config.yaml
n_head: 3
head_dim: 128
vocab_size: 9349
norm_place: "pre"
rope_fraction: 1.0
qk_norm: true
attn_scale: 0.128
init_std_down: 0.0
optimizer: "adamw"
doc_mask: true
steps: 4476
Each number is 500 + 50 x the weight over the matrix's rms, rounded and kept within 0 to 999. Layers, rows and columns count from 0. Numbers have three digits each.

# layer 12 MLP down (transposed), 1536x384, rms 0.062, rows 999-1053, columns 256-383
499502571552462514396487619400585607369559489428406447513580539531491473558506292605498431560512590563460551476350427523455497461408597572631498449479556502364408609630407503582496491448566621507353425575442428568635399561505702431380380485469441428495535473514509387432472529389568440496435498554555581516389487464537546523598524433485369676407583430372479435482635432442535535457584
377397495498530400456534565455542490525514515462430452469515568463542504492500449419465568481514484449542570460630504471452477510557445487554467438529426522583533500460488386521382566595547463432584478532448519558440497486571473427437589520540477513434480459496529474555443394538577500577547573527459475381496412544508474560544509453567512547426358415552499505437581524492465507553536
518424566478534474461464510505462516502443435428510510479519427548496538489457526421489470515545495440531521459448411465475507466519471547431481557553481559525428516525509510531533539499552400549476514524509528562471510511529511507530529545500482479485608497431485508455486576459558524480455467448415570472548498455514578449483509408446517501441518432510508459428490440535525516501500
526511502402509514538578499529451631475515423523622468494466544551552484488478517594507494482543548583538406506573503554531482498484555413515473412490453556467499516566493459507528467523566531509528513482537486444511490490534564418453465491453442446595442617557509476497401493507509503541491539394609514476520556535454488491518440526543431495517458583545559469552439554473431422515449
463466474485569551531542512442541481494551411386511466544577602405523476648641473458539530424519549518486524565465506577443510443559556536591517569511643378496480516514485560483584525449520488491424471511530491560521493517516495475467462565502470549512563575505459555494532596518518517551482611457572526418410548449432452543514608431451433493447525533466512455422551470554528460489463
512508444496401489477520544467578560383463447516443602512521475452393476539555506548529443557495466499561521593489478542537501400487480514486513475378471481418474472483522466410450564477555528538542447548479454499550493544560556470497502376477516495583448433477604495481511482493419504443485500503508586494538479493541511502467505593504480429525483570457508611508564552448577553485562
549609468595455528403483452485504498531463636434435539471477515446463566503461474530615495455447612552549461500460429457511474560530610484471588485477447500492560543508483416459479503556629482472509466573475527565564431486587454553446486512480517553399555506556474540575579399441548505601476507519419405443499418569461562568470532527481567469408468522430514488496456608507475479559478
450505536493376575507441489460431471574554454566490488505475521464562492607543547517500430548543529564567453534527501559584529475518476599484466475477521403531519511509533502457439479509512441574538524470533519485508633547463476550513504420480565566407518498490493561473460445497472443450472392492385477496515653505463459460519487457436626473547540410400538485520533572453447448580550
505516464465593533525556632581517454526468471469471566439495443525402480564424509481452494507521500535479471451497525530407457501538450528515451505495445520506529506512591429506479442536524607414526476489475429556613538551475567554483485592472487527553487528582410516510411523545446547525511421541456543513498462476458511564513478433491543611468468458498489542530500499465497588478454
483576443512504570453503404523492516453471490598502477491535519585469483464461480424475439466459523431467473401514506533461457436583479545509571489453519454472450465608437573466526526432513466513481584549564460535440491486496502551527507440471592509463550573514425552526472536560550621517506530502590452525537454477522495438579463444499514497542540530483448476560477456494525518463540
533600463635527488542496461515533520576513454568455415540500512467385399538442548514501516509571487472517477498538554503536516406548454513521478549440439494552546524477549582550524514493467527434535526476525407502493564464460547472495547452574416494516473528486528561435511483552496485530485514510445497552524499504518461440389489381485497380527506474511536526446464473519506482476462
475462436491494451486539437505541430503500498518493525498538397412484486466561520499482449543532382481550506513506493484484480450493512451501466445396395504445451547566527536435482438455527401516476489432389442480417492476563493484533587543463472436526522499569503441498524521513453502501534531502495559485514511462499447497547426485556490490515451559516480505487534551514613488495497
470460490537582433517496507505662472503539558533496494563549550499502494498489448462490523421458484556492505490447534379442488551498551525402549472563549531440533539512434505538551555435490523493441537423502451550460526415492562516464491623577538434472513500542465414519491563501468561531508484416505541498501515587484441542489438482461550518486517484461536499460508467480446529465527
474477442374502502535457457437530463486542474531495460444504483491540521483420559536496501520525530514562552477483518499466491557477513538507578494462464501487482566547494507512402421481491561440451475503486506474514518486444515551439556508502568543439469572493468566521534475496433488433374498485370497438561562525550452497546419453519450430484444501524524534572513517491505519529595
543545442476529443492523550420574491515590507472502490462624511431529461553557483528506502536585587432463490476466461569513524546577510553487527574429524499654570526437497548616545529534560459455555453471510455472446579435528465440478512493543430623457487477435490510591553515419514507375484476449457462482517462517477556483490451455464542452487520557519525579495506509505447429485476
518532444500512527450373521563484520511444573518456469464423479491400469468480479486495414386464526486573504458592486503566519526538573566491406515451537400502492467457526465552402462545473464590471540535545456455472472421513487531511516422460475452576515441395390445479542519395475543431455502482518458546449499423523523520515545544482447498568539448536481511514517565533529479519470
600546511519490508556421491457502552535458580514477535465485514621421467565503580481518477529475492521566424518517525557507529542553496473527450522491537468512478429483578535420506456445579480451469483520491486555468522452530451460442488534461531482464431511432518469560496531464572564446567544487549504472552486528515393557520557460549448391445561554544604485533467531513530490482456
496561461486562556548588484528477461423502568486394454529492478514504434514520436502425517443562605534541415479428547573457504457523449458483606484495540480526557444478487486434561539500560591468494479497543547467471566543605653479536447496561482469500464462474527533511424532471502500461505556548376552443508504445461415505448475533541514530515486471523473508486514529481499539423542
527504462546544494490536559428502498461496518608448425475481513579458547521478604600409433436452566538492538445424509504526510619506513478492507483481534455402471495464538553474442571522559504587351544531531510444513525438401538564504454526444429527453538480464503492455622497434511502438519509504473382433483468452512541400438536458551542458519490512511513481580492564541498563546538
501492448471444485478485516498490455491389549502478446512500475554511494553495485406516514478479426462504490504504554499508490509447533462474432497492490541497528556598489473548504469501469437517517439463492467578451457513493510506468592627484471479535514368510511496486506427536519481391521483442503546442431510406468549476419505492529486485536525454508521511546423473530471504507470
482518570455497550549481464455468561547458447486495483446585511519580550546542546413535418547431531479461483376492460439532445532554576431393547428448435556507477480537553358447420465538541529548495558469511457566482496482469516560479480585414515604495449505482461447459548469464489578469444445589543471600566466520417481476612473468494519592516496464406568612547477512469609440554393
529458495503458410556465514587520365484369501444480554486493430542447475466514544434464445473456521570483538489488476479455565537585613514377535476474466516511540508562437472475492545502487508493485557524406636482464509478470539495545564558513545567569528547495437534570573453448419469499494425465464569405572489534464494578438544541592514476510496558438578456491484549469513382499534
495404452564604466563551494536559548480430435525461507453470574480495549454501420494436515622537419587538553510508551437515535557559563604452563575539549501456451452513517502408509531504613432462572509497461452487485506460438495484476469523480540489609573478507520497509540516492530503562572488488458532393517485484544557523496453595551443453479446508501517448503526567414496456525501
387530434549515564610453590432468536459503521542481448569476591461464566524513543609515448502274538552556475583439512406453467476435515548454477499424530537455501523404530514556548587434460504533462530565514523446475510512516519384491498541471566561439509504489527472489568489415598426593569525424554456536507491545474486498488579504503477501540541494456491472478533439451479417644457
513476451520527547479500556586482512540423499446430536390576410439527605479541496474500584445424412524482598504450469542528479529544445569512464446520494389458488536506471530554457629508505525431458451548478475461478422508427483504520454572483566444527614456516472521544440589492485480463479519585496469493516496520503496470466475460562506529489542558481400448558505539449573532435539
441479583445548560549438532571508510460478530424547433582512460450505438478436486478552438558492613573505483493551471494501498475519472533499560524546541470628526477646539509494520454392541431553543399489419389596480523429437566452528581553503442417505578536508436481473546552496564557494415496393453518472447494471435553490512476520510447536493433508521463543489510449542493573523474
444457533416462495443422553585530490380451513458551430407396533474524447509462433499482547412530413502438551415555532403493537426621537535447525520430548570629536493589503530458505519543531458460591449522453436527436598474494566490477491326584397537580565564461577509573608543460445432517421532479419477530408548491525409492561541531480549485563430478609548424578489518596406417462455
433415489518565518492423653415549537564506535556517461499414488464606494573443494508460485444476557526460434430424448444479508501465493576526528493511493398548511490479454463551494484488519465498476523502526519538492507429498567538573522499557519503453416481571484543462480512456499481587532523482475544498489482449538483605540562513487522469456530484534547554508545551488561430540519
480554484548531487479458454549510485515478521468494499563505450553485483539508465383461519456525554599528478453413486555465564445585529486507536497421535499492510493471546449364522539383483489538440382495459421505469536446477470523483456503532461548482502448521429461523506520426467449463494518450398454484493408546427431473542509476480522457503580492468527519496516446395509446477520
538528514488477574528519499539486538556570443577461488429572503437546505508588453521548506402565473505514501561435548406496603617512505515438611553413541400460456438486409523427516449542452552547517439544471397448433518465453524537504466372539517466520452567490516438522477520418480474599478547562478433327460395523550530471498510547475602478482487547467549457551497540463445563503520
472509527544450487497505484529622557498496501494476497471484530488461575509495528570505460457404487458532440390424497497488455521528464484529486483449486541511407501505543475445453447500543493537511519497479547505569492479480491457508521414499496477472452515574448474518489414483491463429581490457499477520499527522566525525488524487462453576430553427486500494482496520489481431486527
523523488537586554571609518487520449441386550497426520465552543652553479464562547379568576515502515585415529539597506537507522409434502447509571522445542408508474443475491449504455472510514501455407537523497491509478482455484391586541436493533536600463440552438537476487540443482539438490530548512505472532377410459550570562533510506596563504474588396498521473514558482481470532480508
494507404477528408469496531473531454504493510478517505529475503494521535523514491466473547503506506506506478570466483537436450552499513484540540574530514496473489502519433540546510570534561609436451544538509524629531500455575517551617467511532444510480497519501416555580622536483425546509522494533465474603466551455484486508553483491511513441552543526470483551424507425505472482547453
407557577517526472614564560459489509581540588489463453488475468442550508574455491515517466601472499578532468535499485577396486545541491509510499497502576498567439543511474535605482486424468543514407538427433517603477519484502539564500495545529532466468434440494463497534497480537437486515511561527489467480506475427536496447495499481534522481508441551552458540462499539468572429585554
541385555512523516473522493449539556456497527450379519372604529493478586480513522447476528472414480561555472507458540396508527499591455452509512551541450576557469535474532506564476527519526544504477467462425534452474373338489528579450456441557579447485476479480496435514414518545537491521613487441465579435593514568532543477440572552572497537586513535505471597492477592534541480557552
527553491493499542566474401447588426498431504463478547517477494467508510535536486518542425586606570557510591548581497451419441450487554534511473599538467504458449549590473501460470456491527523561437500474488501544611476351537462557467447467428609402463509425526475533478450461437455477525543539573415529508438470521457462554478561531463513526414440583520481511442456561491530380472543
571477482396493521500531472498489564551482504538564466430518473564513487484473529441429556481455515583470480462506534534494461557478497508538516553465501505490526543495464553571470474476520485475482566520466504556457518391579593471454432511516595508539495475496475542490472418511525554506512514536521532501527531466498429569485507549494498489456512562494496460494444564486456531505557
512439453505608416449495464490541445472444592591424460500449485410475560545489427491597417554476533533530500448559451516450504565568541530593498492484409483467490462460517487536502477480518547485443543575418452544562437443535523571448529416512473534510532465454468348497506539548522492562500583540478505532509403523477624426545484509631512470452518558527434481555466499523555422518423
481434551540600569477548557486546518431485551587467539531509478462569511487486625566486643381552434546458532556553435513574436419614529483494473490561506524419488404527488447486470478525504476432450400479593471501437502412458556555479566525485450516570534580454434530519474389628559507466526514549496474360461392455582567536547550457399492304494520452519484507524546493487554369603432
522425479446593562544524425510369550489471601553427582600412500451524479542534625444461420528462468486409505558519470528541421485471512597513621450463502385521497533461458439564598468526543508415496551456536491463512497581493445563493587484468439564450459426495548542495515551508415567522457490593457562565456456479568469507472527561527558514586460550434436419458475527540404492551527
447428417512566521567525488560560496508385524505449564493509568483410474483452528467461462544481519523601475486533452517507489511566564504550520481415541499543585516540562469579513464568453502422515602492457493467456545500471514560476533509458601556593543493521547597430518552495413566536523469451452588523489494453564484466481530493555445434469430465475557550554454549512638538412524
511436432486479488467479580541568502480474483466498510469525451508574452494490503494492504472446504482487484495401476418519510445526481509460456506517472485472470468527489538551493555439547430538496549480507475427433464620516579444477564503493413443481545549539493511516476526520417568507457520497568477528467513429440420519503513528558479486525502547512517550571448498522455538392495
425544412451457578541460427471495488459450533480570464508511529469409619481481412557486500458408419566467433494547435487444502466583611561447544433518471516491468501513518444547432529556547406447441523464492493612526471528515522505540533594483533543476512480578431444478523518549518577494426612460544445454568518542496448469524615418551572537462511478525512470480546481514580449496529
492488573411411531432566590487487578418483402492475543473490525540458451454531463540493481393535504488446428499417476479501409440589462456471462479449502513469483406526456535564479571527462441548490533529544474533450464547452603479517487380546532438553461516482463472479605459455470481452517549570529527496488552472565584477545500567465498475493530552518529473486468498501529531518550
499601491516494525523459445540518517513510511560520485472561451569509571424507520463434517454510557467516425532460484495510495571481461518510447498529452505479467545522587447543469522548534516456446439589555504499525514459452517443447462478490512585489529525436476494585513494529555430480555506578504563542607451533522527410581557551475475496547519527441543443531478543471550532451430
562409479461458527496473457481469487424611527497473499467562565444565515507473526456457507428447483509606530544563516507506444535542372448555532419501574427477558427507459535479513532491503520488539512505494570430396607546479453526515465617463608466466503439488479534513494466591573428614499506473493466455452476527466486476544419506516451532365484443447548473468370406514493504487457
439592548558457464480488452481531461526436608515535532527428510475535495591540431460494600530442507520542501523497491460587520490509535460555549519477515536444508468576543526460458511533506500406503508486498507478495502443456557514475491581563567461565574517561453439571520458538479559553554467571478510480476515573474584515475473552483478422468543542479518455541449511441576478489564
535387540440573507559519474534518506572476506544351539526455449453540454505457516483547523402527534559423439544573532559533589594422437532539445569459478476509506616505476470544523437502478515416593519541508486494447461523388536509557492508409454491437482466394408568560529551538511397511515496594494509602531442529516433448527486576492525445520510411534574518421527493537489415491523
520501552557468441491464487600413519430392496502471440456333591503431487481479463550466530452501469522382463459477464557587493538437471521550408448473523436479493557455447533522437414554547491521466518515482534475430573546483391448482568499395624459531444583522465575402491541480569501485509462519458514578580492464499533499426495505380401497529465582550410615555497472445418463485513
515563430562549472498502541531498493478475526568498456406564405473537520504417530487478489450490455462488540510431441466505557504563527455446534494488495441499501452515440491547479415396513389512497546457568581523500496418495445512503486594576534510512522521445494460509467438534621568475504463422515539480395487492469562501468477454491520524437478501478503481478609477400549445571415
431539547506560452462581488458542495519468510563542470535542471530529456463589535599502486496480441484563506444541426482504511587492459465360567537439363580438432513589489515530507559601509519480505521494585511594554461465478450526455521479422418468423597544483449474452575514492529540577482542493458455565650512538528550504504548472540455431483492448423505540506474465495515408520555
552443475470463514586568597486395485513499452535470440570502469474463452478570465576473485491540559502447567584483524551482568463517557555488570604544572439489455507479488514475601511538493576577494471489501504485499545488437457533478583455446423512561580491504484481397463478540541599466470476500543494429611542492416455406490529509492461436579537552545431572601506486393433521453502
472467470550486541496484550439484436439515522544516474484538572455464500441520487483461514576528536483495505531534506470502512451546537518492482515508527397478520451434476484487545529457454528516484448494547412498554522560418560629585483454469480433495485466402526519440499521487507529510541489509417499576443396544463472479495525470414420410495540534544365498447351443580447444406509
469461543486408458518495390413440507469507444468411519557525528549514499569525502469492476576532486448597547549538456515450452520502522621572467464447519581628480462533593505454636431440506548511452527487419498492536545441534565474473501521495516543462498484513433476482585505513510473445463489502523441425494462542442532416500523510508492485474464546516490518453574483470470507476514
413614545469484427557573485506622555580495612464484619430537415414430448494439455602434527483516426527454551379490544482482530441523385490465601491326525510509520528493512453521576454456489490463501538439557425535472502458506486457529490536453490514555478518527494512481503530471528519677434373468506483473417530523534552568486597483497461519433563473500538425515582499512432403455449
# layer 12 MLP up, 1536x384, rms 0.067, rows 1000-1053, columns 256-383
524485521444460589440414568487550515544550547405529510490416497617493471592526503533457416517411534477431535378649502595540531507458484551559452410625547532483460479518462480498480550476548500436511538529455480434462434448512469506553482473448507464493518512334606491552569584387444400408524566581438479548571492494449605499596490534525505503477485487468500535479609555527527490528463
410558550547507491444575479486510589455540544523554529578463494459616508489471532552504514526459523496486573472473562522468398515506446578622493501503468510422495470498482463528446521474499468511495530575516501519577403458610510493526530478554540547496447399547509484558448505490462468440538546510574510498552512567607532448478499525514469642544522573499465537516553511429477481485439
443379529518539496459492524476405515469464594638527483543481480553562543467504509502487496430530548509563507562446462584563495517407468481568488518428365528575465514443542490473423464546456501493489562553454472474557559554289525505555512490506463489416456478548465507507469565487555470541524538483501535554535449561581427434427519655474506520533536484425431526556467429489516516539496
462450544576559573425571556449437482540558496501498407540462585578603471491478542520469527502621505528446568491454505555470493495441513550521483435601570449450493551433491411520530495538433557549450497571435479509554529455528535525476536516482477486494589453424533466525479519534500472539453560602463397544498528670475576602571461479553468481512515515534411409520531483446479466519460
458421501614492535458563437521443442538505488589513479511557531523489529513501544556500462451552607410454534390451462504517406520374364466539411508489410481481534437465584465441488479547477478468437490552603592448441561442485477454501422448550421574594480453453530413462526516508497461521491526624416445523546451589451521487584479455493563488559507463395520514530486465480492516444472
476494496526434483497483538477406524508462595506501418431458477467460487593518533467458416516503580453421458546526535480556499559446481445577466412433458553461506515495429460505552484566533512487517431499551499492542412509551385465603462522471474652526554511425510569498540487438611452449572513444511488532555536528551474541503567500502369570519477551468481550502568517461543529569433
545528443538491515422478563579516536580563498500503467544523517620498572513449490587484533439498519450528540531518566502546477438417414558521496412547519456452523474517553539504494526459480520512519535574464458476540531496542556517512568495469522502506434431548507609569443520464502472499461476511577477554583519469480517476500405612501502574530458474486409443590509498411505526527521
523534558508545581454578407603480596470563516510605490523523587459452538588481456551547486517569481452502515512522564577544578516524430562529450547405499502545519491464588460579488449490469567535503459596478585482487537603430570506454455464500487513574505550473599448435512485464435389475467501422571520406480518503487499490529356547524487515574576550463526437608551505474479544469474
552422467548461423557450512572476558473525489483496503512516482453519533488453487436550531488418490554493451443504461552535538506479560481538447495542364572537475490422579496495480468563500528505559496544506497523595556476642503449495553504469511518519467520481574428511554475502530479512459625581546522518532555512411491571480374549531524526515450532503526381416575436446556523558518
458540536414558490473521559616480417423557472579502489578453580553495454551459522575567434534537460554461537511524517539491480457559495572529556456493480567456496459426546454539472442486552594498469531525499514441520433560505436402449577452471541500549473492546534518535394606529563416488485580516488472476545418423439504511433533565562416496471526435429498458462533448422485577549456
534416551442487468578466470552443535477503494523566449485485510476422444542467522512491549544498598511524489545501517596498559520412507481533464490470511464499473456521476504564498470588458542508415483489407491491465543510505487520527525522527517485514563504515459587508490541476486543597550504487531544553537458470510475459623520483485495513494595582380517474532491526452396423490484
532526497503510543470524406544366433510496511563470494501482462471507444525503578494535481415573556480467473529515472512542478422482490499441424503567514519526415525507505478446486456539487465512517523495461518435530466484442539565532555527445584539575477446441479458434536463484491474478510455533531489494521485504454495440522532508566513521501501574513526505571564466378437539473484
438467555618472492518493566489430540554503566540563473563493543532466407524459451477477566527480488468488469509462529514506541492472479392490410513529443541530477513400522572575483474530487520453458537494545488430497453493457546517460394523531469486481553500510512554463387581450594458504483516531543483487526417419514544466584592598500491527656538508522498477480487440425441472563498
469398390548487533464561495477489518551420468499458431546457557419437481479448447602449544479470537551518519487551517524526489444487366447591525425492443498566534494504462499511523481406466491527529521456506487389527457518454551526530484447453527484440498558527506520516373508550541480508507420549586523496565493555520589545531503472508522481491558444461484506502435538534460565551505
425488544471399558525509487536544447437550479536526512555538494504519521478454549476526483488427492488393460526487542541504467483515465465524577530572496581516510498432447506496482466541455478469520510453506590497480440562506540435497556469520604461539465499527540472644450474530495514522447564492545375497529404491541483508473492484518529522540556368491550532490436484505444447454471
430430431471438522494498501494559503486469556568565442508435557464555512439513475604534409594437500481534502490547488476504512493512599463487439485543480576494426472495467373578478454544458514545575529573509460485482536479490518520453503426489557529569547446511525408518469481482464483532524511447526478485533491538554450556561508513455499464582475558492528549565553436523467361467554
512475527482518608395559391531426542515439522599431487488512503481502445561406585479496541404488537408533485491550542431546524543461493553480595440518548498547458462452523455519423466500405547545465497507497547415455460610404494525435424425460481563450485493491668476496409525559535525548539514576489438558509472581480493522536489484569526516494504380477455404596513454455493496539478
509602544395489538594398449552526498490570534482519427664552416476477500489495511525543503643540531399520531548545509507511576403500464508480447458537408513477457546478503449509540503596525465559542446536477418504567440515524462439434522541479492544510537474414460577560470470483554496574445620479495550500499483540436471511493452497448495423474558537473511439572568444484470527481555
460489524452502567489545503439542556468531505489519391498509555510593433433521525553465507538491599487509538479538506487457531456509528467504475443494458561454614456496498466461532561416551434503449476461545509484499459521545537487528466388518558559489574449458504525487476535462609427531542451452495505608544573494594499488553579462545469556449459533465502461509509533457535419479492
499492499376514562525539554544525504548520521538492465613400501633506480642500525478516487468527523520485578420490510576489566575390447529503535475510339550475439472504566484528510554538460470604437547592476560503489437460392514575477523530439571577484511455444411370618598567443509476548564458567570506483562355614469539445564591558496399500412551459453506554475465385508536508465490
488555468549498506458486468537493559450487546541486434503519528537535543564507496508562363446487469538505507456470576549546409513476459489483464455522537458424467516399565591424449526492523470570455550466529488498480516481585431450389537441467618513502488523511512492478501556497546459475599506544468459557496515481472526378532444489597478565568453498570455476364518569502438538471438
488602486487485523425573513539391521516487483572520428505540534488509513539495484475490471444533513472444431386545505474509541421430556415471480539446501582458586505524442465538442443545493536505472566633538603453563500549562521458468505531478530480483451505471477521484514506494422476466406438503480528544555512462480477474451596482492484585607566458453532499522546449512462507417545
419557471526541557522605468594540474496504480443509459561452468498444519471506537525432482478389551574519475516517490588542502490492517547483500444463454590575484557535461436466545531464479616527458551553450492508502405511505503478593576500514563491529551478493555479438539417413541490623447518557524518564553456513412504549502483475522487590506471500452452551485566557459542517525366
447508554536423530579421514517449492503433492488455460501421496497498509545444449612592447483507530500500542486502515604515559476475504448486522464543506564593527518561422513512488388454494503521514451533470468454434348492390487501514514575501564464539507496467511503470494579486491467432536481577418476588497526569488442528536521520570506613565539533567451583522526535476413534547433
427412573448559537419538504515509542567537547447519479529432476467506527567547541452522562493490477477426529412482521600584481441464520544517505586547509446475518505477518506440407557498450491489397508471482460467540458528558542549626425509537493541501517443522495532491458510444493488452487463621573553476534469619483468545560484506570546600502531591515515579543578535439496471444469
527547516465505597429598461544636507594474512539567431553425510475449525514503537508479512645579415469548522455614593560521540508479504494563418628488419554466488530502435492516483566524397562434432477579504474424480545514478483471542485462530495523512580483448596480511466632545492417538511593501495411514590402472479498376583534617483484479520436536520482464491482461513569477430375
454481407521473462513523483543483444471555552517530469470525488555448454429567556422471501570525487470540496479487460439546523491494449487442481531420524535441517436453426419546514465494423649502439527439538505492548496421534441412511490431462527506556539421455543526486475536482503477422446573525550461524475477489448492466514454421545403514561494529458455469500525485502449454489484
558467556494479555379530538459461450486547544555495486494543533535478522534435555528528500451539428473412516478483540495582427500489406407517552488543404531491510527473455571592463465457529477539498494505534561376546504508401460508498449525465522562542514576520593518464462524505603452466483471514526524469566522502495559513500499559440472502462496555493514478586596526556534517510464
531504524478470515422508432551543453536516608498491463487595464556564537645520530556516504438562466495415519515500535522465567508468525484514474435495567507522459411484426415498606495531446534570545552597495471516492464533415479478486428535451527477521567539358563415524447467515579530534494541496506323418533439500568548501572500571514497602590542487509490465495590566479571505480478
525472556504522472440530490513358432516498548510569510529517493504518489540473505504510455543591513529475517500508526505491526414460505440487518472539533605484489457495436538529569503504493490477493494534506516509459515544510477526552520554518537543460587490502633473502511549530554507640487495537496484463517550490380584438478453559501467434513471592530470471526515489447406512504552
469503472473502467385474548514486467491501457521510551506536503649591474580546482605547533451490506418436628483548419548554529450493433577529587533479550488529459467459573478554459461406391493537483554475496426416560496517478488529514587477457583523577497549449513497500503517428456588542492486463478508468590464579618520440504540443529521546567560587409542513485443475467552493462468
481536557496492591424497425598437474447481538548450434492532513436466519551496503577573485486503473443502488471476527485586520469501409525463523478498509535482449543461575511461527448458481449569556513448501465398456512526489544480523501444524580519558448525494544490393390496504576444539499532474500512484554505531507501439456521482464511564488470538576494395471504535434507444490507
552472505525438511508542410495550474493490405481511442441532535610461472439546535495469543485500462407529563400512506464645483490483391519524506467489480587414563483518456501503492498557542523478467464457546517392522574470575470492564509514523537530452561556476545497498500592523494495458482448529471516416600469574477509533471428590472464539510527451443486396557510520508451575401451
457472483508489624600517446612476549503465600475472550527446552523552413455489499495559413466465550554538483487587313566523539532538565650466557451502442607461550524492577449441499484412485474489463615488490501478472547451595444445451562513467615425534524468501452458544574449465454484539482558495478445477556537439439542447495533394483386436366585460474481494496477416536450520462488
512494418505431541487473533511522517605478520439489458509442577487497488558477540424504368489514521519537594458623526471538597466475437418503460463484488569490542458521514487564469520467538503520498527510521527365501466493508497371508513520498448479531510434402555481502481563521549497523416547488407463487478575510527526486503558466536413520594461451546521541506520561554538489563369
349427409518494452519485605466551481399567580484499492576470489418535557484518441515501505417528603465401568479497471476540549381456478532469421493476567522505483550493520443544559525402502502552418506479478454528494512558540467483541502538600468531567539539471566481509484554498473446537448531526412473450461470510517523479489480569444427505585470537486463530504559533452587448493517
520483538479547511521478496476496394569564434479496443486583535530469376486493525464445441515483484528471449412556570555536501587513507506567518495564415504611504334527487549500532490565440419479450551532500590407552439459428598468552481462527477456479507534474476455567533516513655453590547508563472429556499428581458499566535362551506424459495485483516493442417571507546535427528471
435542509535466577616461515558486501545520551567475475543410430583379489546514588493593463602474539518434523560509464560608510404442553479564433428559371574426508472436563552527508546556379545429482483553523514483497499469457498419503467535589405556411611458469497458531602500427459471564512470642469402540546491523539513513531502640442542464457492425441336506461566451512528372476505
540527416479466549518530557541436459555432483554499424524589543460451466496462425593550601385542522529456561465483402478496545548539453501495449450479413487448465449523491532547514556519513537602487503497577460465537451507552504488493542666481531614504538498473476536549489587411544475445449592483534483475551589549490494449515404461565424391500434461435558435481520465460524487428463
579554521461526514434479545545507548622540506540544480566497510513412438571503452397500423453528523481499509417457456543440448449511466502528427519469451455461454556516513403463384449448480500548519445507509534446481500486469520478541503433561574479563454507502533512526576448516523539438449409488634554573547481556561546536528459466473466489558539548550510510518515427461381552438440
503557566511544563509502417494557452493516503533546489496507596527432491455528495499422425656461539509466569418491572519474498438500460508555527417501631529559435448537524438476551508430526516508511487506466528516537532430496479441550537525498505487535502461467598433529501464441536537490543562471521470386514517556517526516461474514493465506550509454458511483464504541580521570564441
452474534488404520439480484528500528485498530624577514528526454422444496457529552409516585524424580368528490511569503474501496473510442495580485487550454442562464533484449485493534567600430457507441430526521479460590573608482492519542452461543487516501502408483584512603500520457566515515454514586533474464514516456527455491550431504478543583542545536535492394415557482509563496492521
450504565540525543409517507529437478475552515635457431497623521509555486489550543613482467468523638473442606417437495492556486520478469425497479480466530553468576497530553515491473475493426490471527471556598543515469415511488501435398427475378496603521466486471504401460456467506509502482416480486525474457521383535449411437553501426403507578517465429485533487527578519518503496439420
490469568438464528485511533508391539493478503423518425543431668485582443527388455667523533548485590508492509532513498491520580511526535590539490524479544390533551496497390495503469476491587571555442544413519483580584511551527481505484542443425505566564577457483490592369495543398484529482513470527494322604540444429569588480489486472594512537485589437524520552519498528551469506536570
403529484461532554581451488636499507528483508489454417556532485530429539535521500546431492532520442571428535467557474492522585517495489550417421498616473501500451456496442541498525456535481541574513503507462478490553512470442480515434508476528478564585517527342523550470402515497499487465543484522474469453514402474464486505535400473563396416541524455534496507546452524551546380483546
511453511438609554479512482542500513507541452499490437465562560546474486591463590453528464513454502498514470470492545539499537468490494543514448433476523532495456535554504464507561414443508568591577536540558509432514484565467452427506534425497440550530453506417549543445475573474588516512443519402516501483572489454515518456563559409535443574620522470535448459483546557569487450514485
420494481581467627503573574581502461592457472566523447556487492582461442446451555510596467483524470504461507488492482528472510472533478455481379486584488512533492548514538567465427518448488575534533586524487543413548536546507488496552538419561507440453461493417509494465491410424477488511439465489417475546537461565563542452542502495537424491546516522511568425527549461478478377515541
559521536508448535568557479533474513509518499480545514553491478491535551541508539476574484615477567597487570499593529545489528416519492540497414510493412503460438469548527448497462510462461533475515523581492522504483486530504473501568592414509508510577654543545472493495401453360478543554516564546516502561505477552498531386502549500566533487499555584422566447489419521491481484533517
444477554451464544503440572544515543480458502513474461522443544519420458489456482468495544576558542550493559502489510521449524499466485544555435550502458479582524501469556496412547590353482489552437516442498517534526580495479485502463486502455558539557498512507538503408508479404510490577445525508525406473548485553559557485484453504577519364461512425469466557477552479518452516467530
497541561506468552436532507636461515528541577480544535484498452460502486561446521572426512462449478458448469405480487579568548526460356480419418523503582538544519504424544522612455522579499442507392567572536539524523481462543476486493530522412489537461513484425487485516406476390494524601390521587558467475542454473434543494552391514474575469496497505411505530534561521423383463437529
516516517495522574496536493527503484573547604560475466573382518606489495514436513493568513511497472505563503507526523569545547417518449501541440380460510530502452527462520497514494486446547528454470518510495499483532481430403480496532495603578455517527507438450576545607579459507467471484545569617472431517489481505544518486536424569396463543486464471553487475493480512552452446536450
592440519556501546487504438558591462461604468600564491551586487561478482492440493584461403534393517528447514485563418489488484480528435543515415471480623543542513471515545484504495531494507525506502450472534551519592580546437521522511567525484488545493501422458494535494428527486463504508466425509421558529575467550424491501537518527395414499455516479459498558485539472417518469433507
431530599584378540449461517521434552523474562476458543410552555527447519552489576602468431513448605549513487476476443517494504442428533469499431452509563543500465514430491533501524430475492513636518549543506473583572530432541449498442465527565549452515542430393520517509457485530613537528583519671529486528511476437460538535494493556443473500606556408522532608525484510489555332531427
582480474645524554503681448542388495499438553452456458480491495494610526562405578509540479568553468459517463494500444568480494500433539495523532510598470552621410552595529527514485448532472591668469584471478480483491534504475487447512542493457524567483547480429496395567514421509572511555491457512484549535476444407486557523614534427537396446574492569538498505593539445495537553503534